Weights of a small transformer language model.
Size: 8 layers, width 128, 2 heads of 64, MLP 512 GELU, 2.42M parameters.
Architecture: LayerNorm before each block, biases.
Training: a variant of SOAP for these matrices, 7270 steps.
Each number is 128 + 24 x the weight over its row's rms, rounded and kept within 0 to 255. Layers, rows and columns count from 0. The size above them is the row's rms in percent of the matrix's.

# layer 2 MLP up, 512x128, rms 0.146, rows 346-358, columns 0-127
size [102 101  97 106 100  94  86 118 100  96 117 107  94]
[[130 146  97 133 144 119 161 117  96 142 111 133 122 138 139 111 103 116 187 109 185  98  89 169 133  92 132 133 110  82 161 111 116 109 126 141  87 177 110 123 113  83 150 100 112 177 113 163 127  98 104 142 126 136 140 150 134 112 110 134 127 109 122 116 126 109 162 104 175 120 180 136 134 113 143 127 139 151 119 114 132 108 133 164 202 179 141 128 111 139 129 104 118 130 126 136 117 104 149  93  68 130 142 109 132 128 114 131 130 130 129 154 133 159 136  99 166 151  96  95 135 119 122 165 120 147 143 142]
 [116 148  99 116 159 144 128 124 106 120 101 129  86 116 104 146  73 112 112 127 111 165 154 108 118  90 158 140 119 150 162 145 110 125 126 144 174  87 136 130 129 171 127  99 113 166 111 142 106 116  96 135 127 140 159 147 128 137 141 121 118 145 133 145 133 153 122 137 159 126 107 117 135 144 150 143 174 136 128 151 124 127 115 107 119 127  69 110 154 171  82 124 185 117 180 117 129  90 127 119 157 169 125 123 153 119 108 156 129 129 104 159 172 108  59 150 114 113 126  91 146 106 130 151 152 101 160 102]
 [161 171 136 144 127 122 130 170 111 117 123 174 180  80 148 114 140 122 116 156 139 116 151 103 129 159 154 155 149 113  85 114 104 134 146 112 155 131 131 131 141 129 109 115 150 158 171 159 155 133 137  92 149 113 153 126 137 120 105 128 108 131 130 150 132 142 155 162 139 109 104 129 129 111 137  93 144 116 139 120 123  83  81 149 138 172 119 155 105 121 140 154 103  71 156 118 101  98 127 110 127 138 139  94 160 117 115 132 156 117 128 131  96 117 133 156  71 126 132  92  45  99 110 111 131 123  85 130]
 [137 134 106 162 131 153 127 116 194 130  99  91 109 113 154 118 133 116 124 172 135  67 130  90 122 120 101 134 121 100 133 100 128 130 114 158 157 121 162 102 115  99 134 134 162 156 149 115  99 102 128 157 122 103  97 160 146 134 168 174  95 110 122 174  76 119 120 120 123 104 145 117 138 137 155 132 129 122 116 115  75 142  86 149 150  60 155 118 106 121 152 138 128 110 117 141 174 156 123 132 122 143 152  98 111 160 150 122 150 113 141 139 157 117 112 164 142 116 113 130 103 160 106 132 141 110 105  90]
 [126 147 164 142  74 102  91 100 118 118 130 138 157 124 111 138  92 154 105 111 127 152 177 115  80  92 149 132 163 168 108 118  86 139  83 153  88 101 140 152 193 111 116 138  87  89 139 165 104 124 102 138 135 105 140 150 132 116 143  87 123  85 143 158 139 132  86 120 133 123 130 148 151 151 130 148 170 115 121 125 127 153 127  96 123  99 129 101 142 126 155 155 155 120 117 117 125 158 135 113 172 118 114 164 121 137 121 141 145 146 156 168 136 137  99 144 130 120 110 146 153 158  87 123 156 132 102 116]
 [120 182 123  98 111 136 151 139 151 119 134 133 135 117  70 130 134  91 141 149 178 171  35 147 103 112 128 126 140 132 102 113 110 149 116 126 133 150 104 100 128 143 161 112 100 135 159 107 150 135 118 118 111 139 136 127 131 139 141 129 130 173 117 119 123 153 172 148 142 124 162  93 105 141  88 127 112 130 136 116 116 116 128 122 137 122  98 136 108 142 125  86  80 174 136 144 138 131 129 154 158 146 112 144 130  77 162 112 182 175 141 129 146 145 124 151 135 147  71 107  96 101 145 135 111 115 137 112]
 [135 172 111 151 111 126 110 152 125 121 119 114 133 146 165 111 102 146 130 129 125 162 118 102 155 122 133 101 123 163 116 144  88 154 129  87 151 140 120 161 124  87 156 128 128 142 105 164 102 109 111 110 118 195 150 181 145 146 131 131 176 161 137 169 114 143  87 133  86 174 134  78 110 157 147 143 160 131  84 137 110  59 122 161 110  92 140 101 120 132 115 134 156 120 154  86 107 120 110 111 126 132 171 140 117 143 129 150 130 133 115 135 134 130 107 118 114 166 132 101 124 148 111 102 151 148 125 151]
 [131 103 144 130 150 168 119 145  83 108 109 129 130 123 153 134 149 143  82 129 153 103 177 114 145 129 170 115 130 127  99  66 135 116 114 164  76 137 104  77 147 139 102 158 117  76 153 118 125  91 125 168 128  99 184 126 141 171 118 143 147 110 162 111 149 147 129 130 113 143 119 121 110  91 126 121 123 145 129  86 117 118 128 127 118 103 113  96 145 175 138 154 147 102 143 126 133 123 154 129 111 141 106 122 124 130 101 179 170 137 115 118 180 110 137 124 129 153 119 114 166 132 124 153 143 160 172 123]
 [ 95 151 135 126 125  90 126 155  98 153 171 124 147 111 117 102 114 174 146 123 144 126 127 123 149  84 139 133 190 123 107 153 152 143 107 111 108 169 138 138 130 166 142 167 107 120 178 169  97 136 129 106 145 101 146 122 104 134 128 119  60 153 122 125  67 125 131 130 130  85 109 175 111 163 138 121 145 162 133 131 120 143 137 121 109  89  90 126 130  89 171 139  92 123 124 137 103 164  83 145 122 125 114 116 140 131 109 129 132 139 121 121  86 137 111 126  97  90  91 102 149 104 154 129 148 119 116 143]
 [134 146 118 146 131 134 131 111  99  73  55 148  96 122  87  91 136 125 129 123 144 129  80 124 109 130 116 162 132 125 115 109 129  85 162 123 142 101 130 130 127 158 145 139 117 126 110 131 136  87 142 101  89 124 117 120 137 169 140  98 157 112 156 139  88 169 145 149 159  95 111 137 139 118  92 110 144 135  94 118 129 111 158 106 134 117 140  90 103 167 154 136 146 136 111 104  89 187 145 140 134 134 120 111 121 158  76 128 167 136 151 183 119 133  79  99 132 116 139 109 124 132 119 124 167 162 119 135]
 [130 136  87 167 122 108 125 111 142 115  98 154 105 167 134 143 166 136  67 105  88 135 157 138 136 125 144 131 142 119 116 117 147  64 118 103 147 114 152 133 133 129 117 106  80  80 106 161 136 167 114 142 162  91 144 152 161 135  98 103  69 132 136 110 116 146 128 125 132 117 155 134 127 132 144 110 138 170 114 134 134 128 132 130 123 115 133 119 147 130 129 127 154 179 146  95 121 137 137 110 111 142 194 120 126  98 138 101  77 110 161 131 126 117  97 127 143 151 130  78 143  97 166 144 143 171 128 164]
 [135 124 110 123 159 118  66 116 105 115 121 126 118 112 142 122 147 141 128 131 158 136 142 120  88 145 138 101 132 138 138 155 131 123 173 167 128 132 124 132 112 157 115  89 119 156 111 162 132 149 110 129 140 103 163  65 120 167 134  94 186 125 138 119  86 117  65 178 104 152 136 126 101 101 113 144 147 103 177  91  98 121 113 148  94 139 142 137 134 148 142 113 144 111 132 108 132 109 143  85  98 136 126  66  93 136  92 167  96 134 104 138 127  96 152 141 132  95 106 143 134 102 143 121 158 122 137 132]
 [106 137 113 109 105 118 160 175  92 120 143 128 120 118 112 101 150 152 114  76 129 131 117 101 148 175 163 153 112 128 140 120 146 136 117 104 134 125 116 135  66 129 144 141 143 185 127 114 110 124  94 141 142  98 121  81 157 135  81 170 124  92 140 149 131 150 174 113 115  81 176 169  84  79 117 119 140 148 150 147 126 146 124 151 132 123 117 119 110 118 152 120 165  82 135 139 125 138 114 130 173 157  75 105 131 128 141 133 142 145 147 133  96 117 154 107  82 112 144 132  97 110 115 131 142 126 146 134]]
# layer 2 MLP down (transposed), 512x128, rms 0.107, rows 346-357, columns 0-127
size [101  95  91  98 105  92  90 107 105  91  89  92]
[[112 128  66 141 146 165 117 137  92 156  87 129 102  93 145 111 112 121 120 115  97 140  84  87 133 160 167 159 119  81  97  90 117 169 147  99 114  96  93 127 182 104 152 147 122 128 159 109 176 107 161 149 119 153 126 143 133 106 136 167 122 147 144 147 116 112 103 133 100 192  98 110 102 143 130 107 137 153 119 155 138 116 139 125 113 120 118 131 160 102 122 133 110 112 119 123 142 108 128 185 146 110 126 144  94 122 137  86 125 116  88 116 115 118 128 157 106 127  80 134 149 134 106 130 113 123 139 118]
 [111 116 122  91 139 170 127 117 123 134 160 127 133 169 116 112 121 113 128 154  99 124 163 153 145 138 149 102 123 103 136 131 103 107  87 129 168 132 150 140 130 110 123 133 160  96  90 171 136 120 109 113  91 137 121 167 100 105 142 133 127 119 134  72 121 120 131  73 122  97 132 121 133  80 145 109 184  96 169 143 123 152 151 131 135 107 138 127 116 141 109 162 100 134 138 161 186 116 122 164 126 135 105  90 177 186 134 108 122 157 131  97 168 136 110 149 129 146 164 152 160 131  96 105 114 135 110 140]
 [129  98 144 118 127 123 147 149  87  95 159 139 103 137 111 119 140 120 142 158 124 138  82 140 139 154  92 121 138 127 123 140 135 131 115 109 110 144 125 128 116 134 125 102 116 141 129  86 124 129 114 153 146  67 129 155 110 121 159 129 119 126 119 112 133 158 130 136 119 106 113 132 122  82 129 145 153 113 158 108 111 146  88 168 139 109 174  99  94  26  98 104 132 141 128 105 149 143 114 121 105 159 138 150 132 142 135 106 123 153 121 155  88 147 129 156 116 148 182 105 174 126 110  80  79 159 145  87]
 [133 119 154 157 165 138 114 147 121 134 123 150 132 132 137 140 117 129 163 150 152 125 145 111 112  95 120 163 166 131 116 103 106 131 115 104 168 153  90 108 149 147  79  90 136  88 153 141 142 127 165 143 123 155 143 126 132 133 127 108 167 142 162 131 141 131 174 100 111 174 117 144 135 175 103 135 112 114 168 165 178  94 157 123 123 116 141 170 143 168  90 108 167 164 132 131 170 109  82  98  89 101 142 117 103 169 121 133 125 153 167 111 120  92 146 126 103 133 151 128 114 144 102 124 150 114 112 112]
 [127 161 176 106  98 108 118 119 102 132 115 118 105 140 142 188 101 168 117 168  72 120 114 171 105 110 104 115 119 109 102 119 103 147 146 122 119 129 136 140 159 142 100 157  96 153 145 117 144 121 159  88 121 126 132 164 143 135 189 109 115 115 127 139 143  86 120 104 128  95 136 135 122 109 141 110  91 108  99 160  71 164 137 136 131 114 156 128 108 155 143  76 108 157 136 147 136 137 114 184 157 106 154 123 129 112 108 133 150 136 129 111  87 134 105 131  90 113 104 128  88 105 133 159 132 105 133 139]
 [130 147 146  94 144 126 146 134 135 133 134 138 174 183 112 137 187 146 111 148 105 150 113 149 156 144  99 134 137 170 121 158 155 159 131 140 109 133 118 137 141 122 158  83 146 128  91 167 115 131 110 112 114 142 111  98 151 154  95 145 101 172 133 162 133 116 136  92 124  77 154 115 150 158  98 134  88  89  84 124 162 134 154 169 121 123 131 135 158  94 133 144 138 137 136 128 111 141 130  83 128 151 109 159 128  90 107 101 140 144 141 126 131 125  58 128 156 105 102 152 135 143 117 151 117 135 165 161]
 [137 102 165 124 139 115 155 104 142 140 127 139 137 109 136 136 144 114 119 132  93  83 102 193 121 112 141 121 154 109 146 119 174 102 156 147 104 107 160  84 117 112 124 132 139  95 148 155 125 162 160 128 141 149  99  97 146 137 162 117  79 120 128 125 130 134 116 116 159 118 113 134 147 153 131 139 139  82 130 119 194 137 112 173 104 112 145 143 124  80 120 155 145 123 153 146 153 110 164 142  88 148 133  99 127 168 141 123 123  78 157 129  98 129 129 129 165 106 101 152 138 180 111 149 121  83 159 124]
 [130 156 131 131 159 152 127 118 142 130 135 109  91 106 128 111 135 162  83 171 129 170 149 117 115 121 165 135 137 153 121  89 121 125 118 107 129 144 132 126 121 122 103 166 129 116 176 121  82 136 133 149  80  86 157  79  97 125 152 103  84 138 149 155 123 159 124 167  93 114 135 108 101 150 118 122  86 133 136 108 100  84 165 149 145 119 101  83 112 137 132 141 122 120 138  96 117 134 124 130  91 107 104 109 105 159 106 116 189 152 102 163 159 187 132 110 106 130 109 110 142 155 148 138 141 129 133 113]
 [116 129  86  84 110 165 146 125  71 124 123  97  92 112 113 106 110 101 186 157 166 117 116 106  88 181 134 154  99 134 155 124 120 123 157 109 115 122 170 133 147 145 146 131 116 144  85  73 120  83 138 121 111 134 146  69 169  93  90 164 130 141 142 130 160 142 119 160 140 123 115 109 142 112 147 110 149 132 148 153 143 132 102 152 130 108 103 140  81 133 152 119  98 120 114 136 117 141 130  94  84  92 108 136 123 111 149 132 119  96 121 151 119 157 115 151  92 108 111 145 122 126 132 110 131 146 116 103]
 [171 114 142 111 143 150 133 110 130 133 100 128 138 142 115 113 141 117 144 103 170 159 131  91 123 130 124 106 138 145 152 173 135 114 171 152 143 147 124 115  52 124 140 121 137  95 125 118 131 157  83 154 146 107 153 107 159 151 122 139 125 142 135  76 112 117 101 109 128 115 137 128 133  93  99 136 141 129 102 111 191 164  86 108 109 113 128 164 109 111 103 148 120 165 167 120 107 102 115  84 130 121 145 140 141 143 146 104 133 111 134  71 132 158  98 156 170  82 158 131 105 149  76 125 111 118 133 118]
 [151 159 144 154 130 100 141 169 174 118  84 144 124 153 166 106 106 133 112 129 130 136 132 103 122  95 131  75 135 140 150 110 183 137 147 147 117 117 152  88 118 104 157 127 147 127 165 104 126 107 147 104 131 169 111 146 122 104 142 121 144 127 131 207 142 126 126 166 121 146 121 108 124 117 137 100 115 115 124 183  82 139 146 138 160 122 133 119 104 100 103 141 117 152  92 116 136  98 167 142 157 145 149 143 101 139 113 120 136 164 145 150  85 156  98 140 137 169 105 136  98  84 152 116 121 139  98 159]
 [102 125 129  98 146 106 107 152 109 115 123 109 122 111 120 126 128 114 127 145 188 150 116 127 156  95 121 116 140 138 119 178 125 167 128 147 110 110 117  97 124 105 125 146 120 130 138 109 132 168 127 148 195 140 151 115 107 133 107 144 148 137 146 136 104 137 118 101 111 172 143 106  89 120 170 129 133  76 144 157 173 140 120 178 154 146 175 123 144 146 139 149 138  89 142 147 171 159 142 101 111 141 100 106 117 132 112 102 146 111 107 140 104 149  88 118 115 162 159 126 167 145 141  89  67 138  90 104]]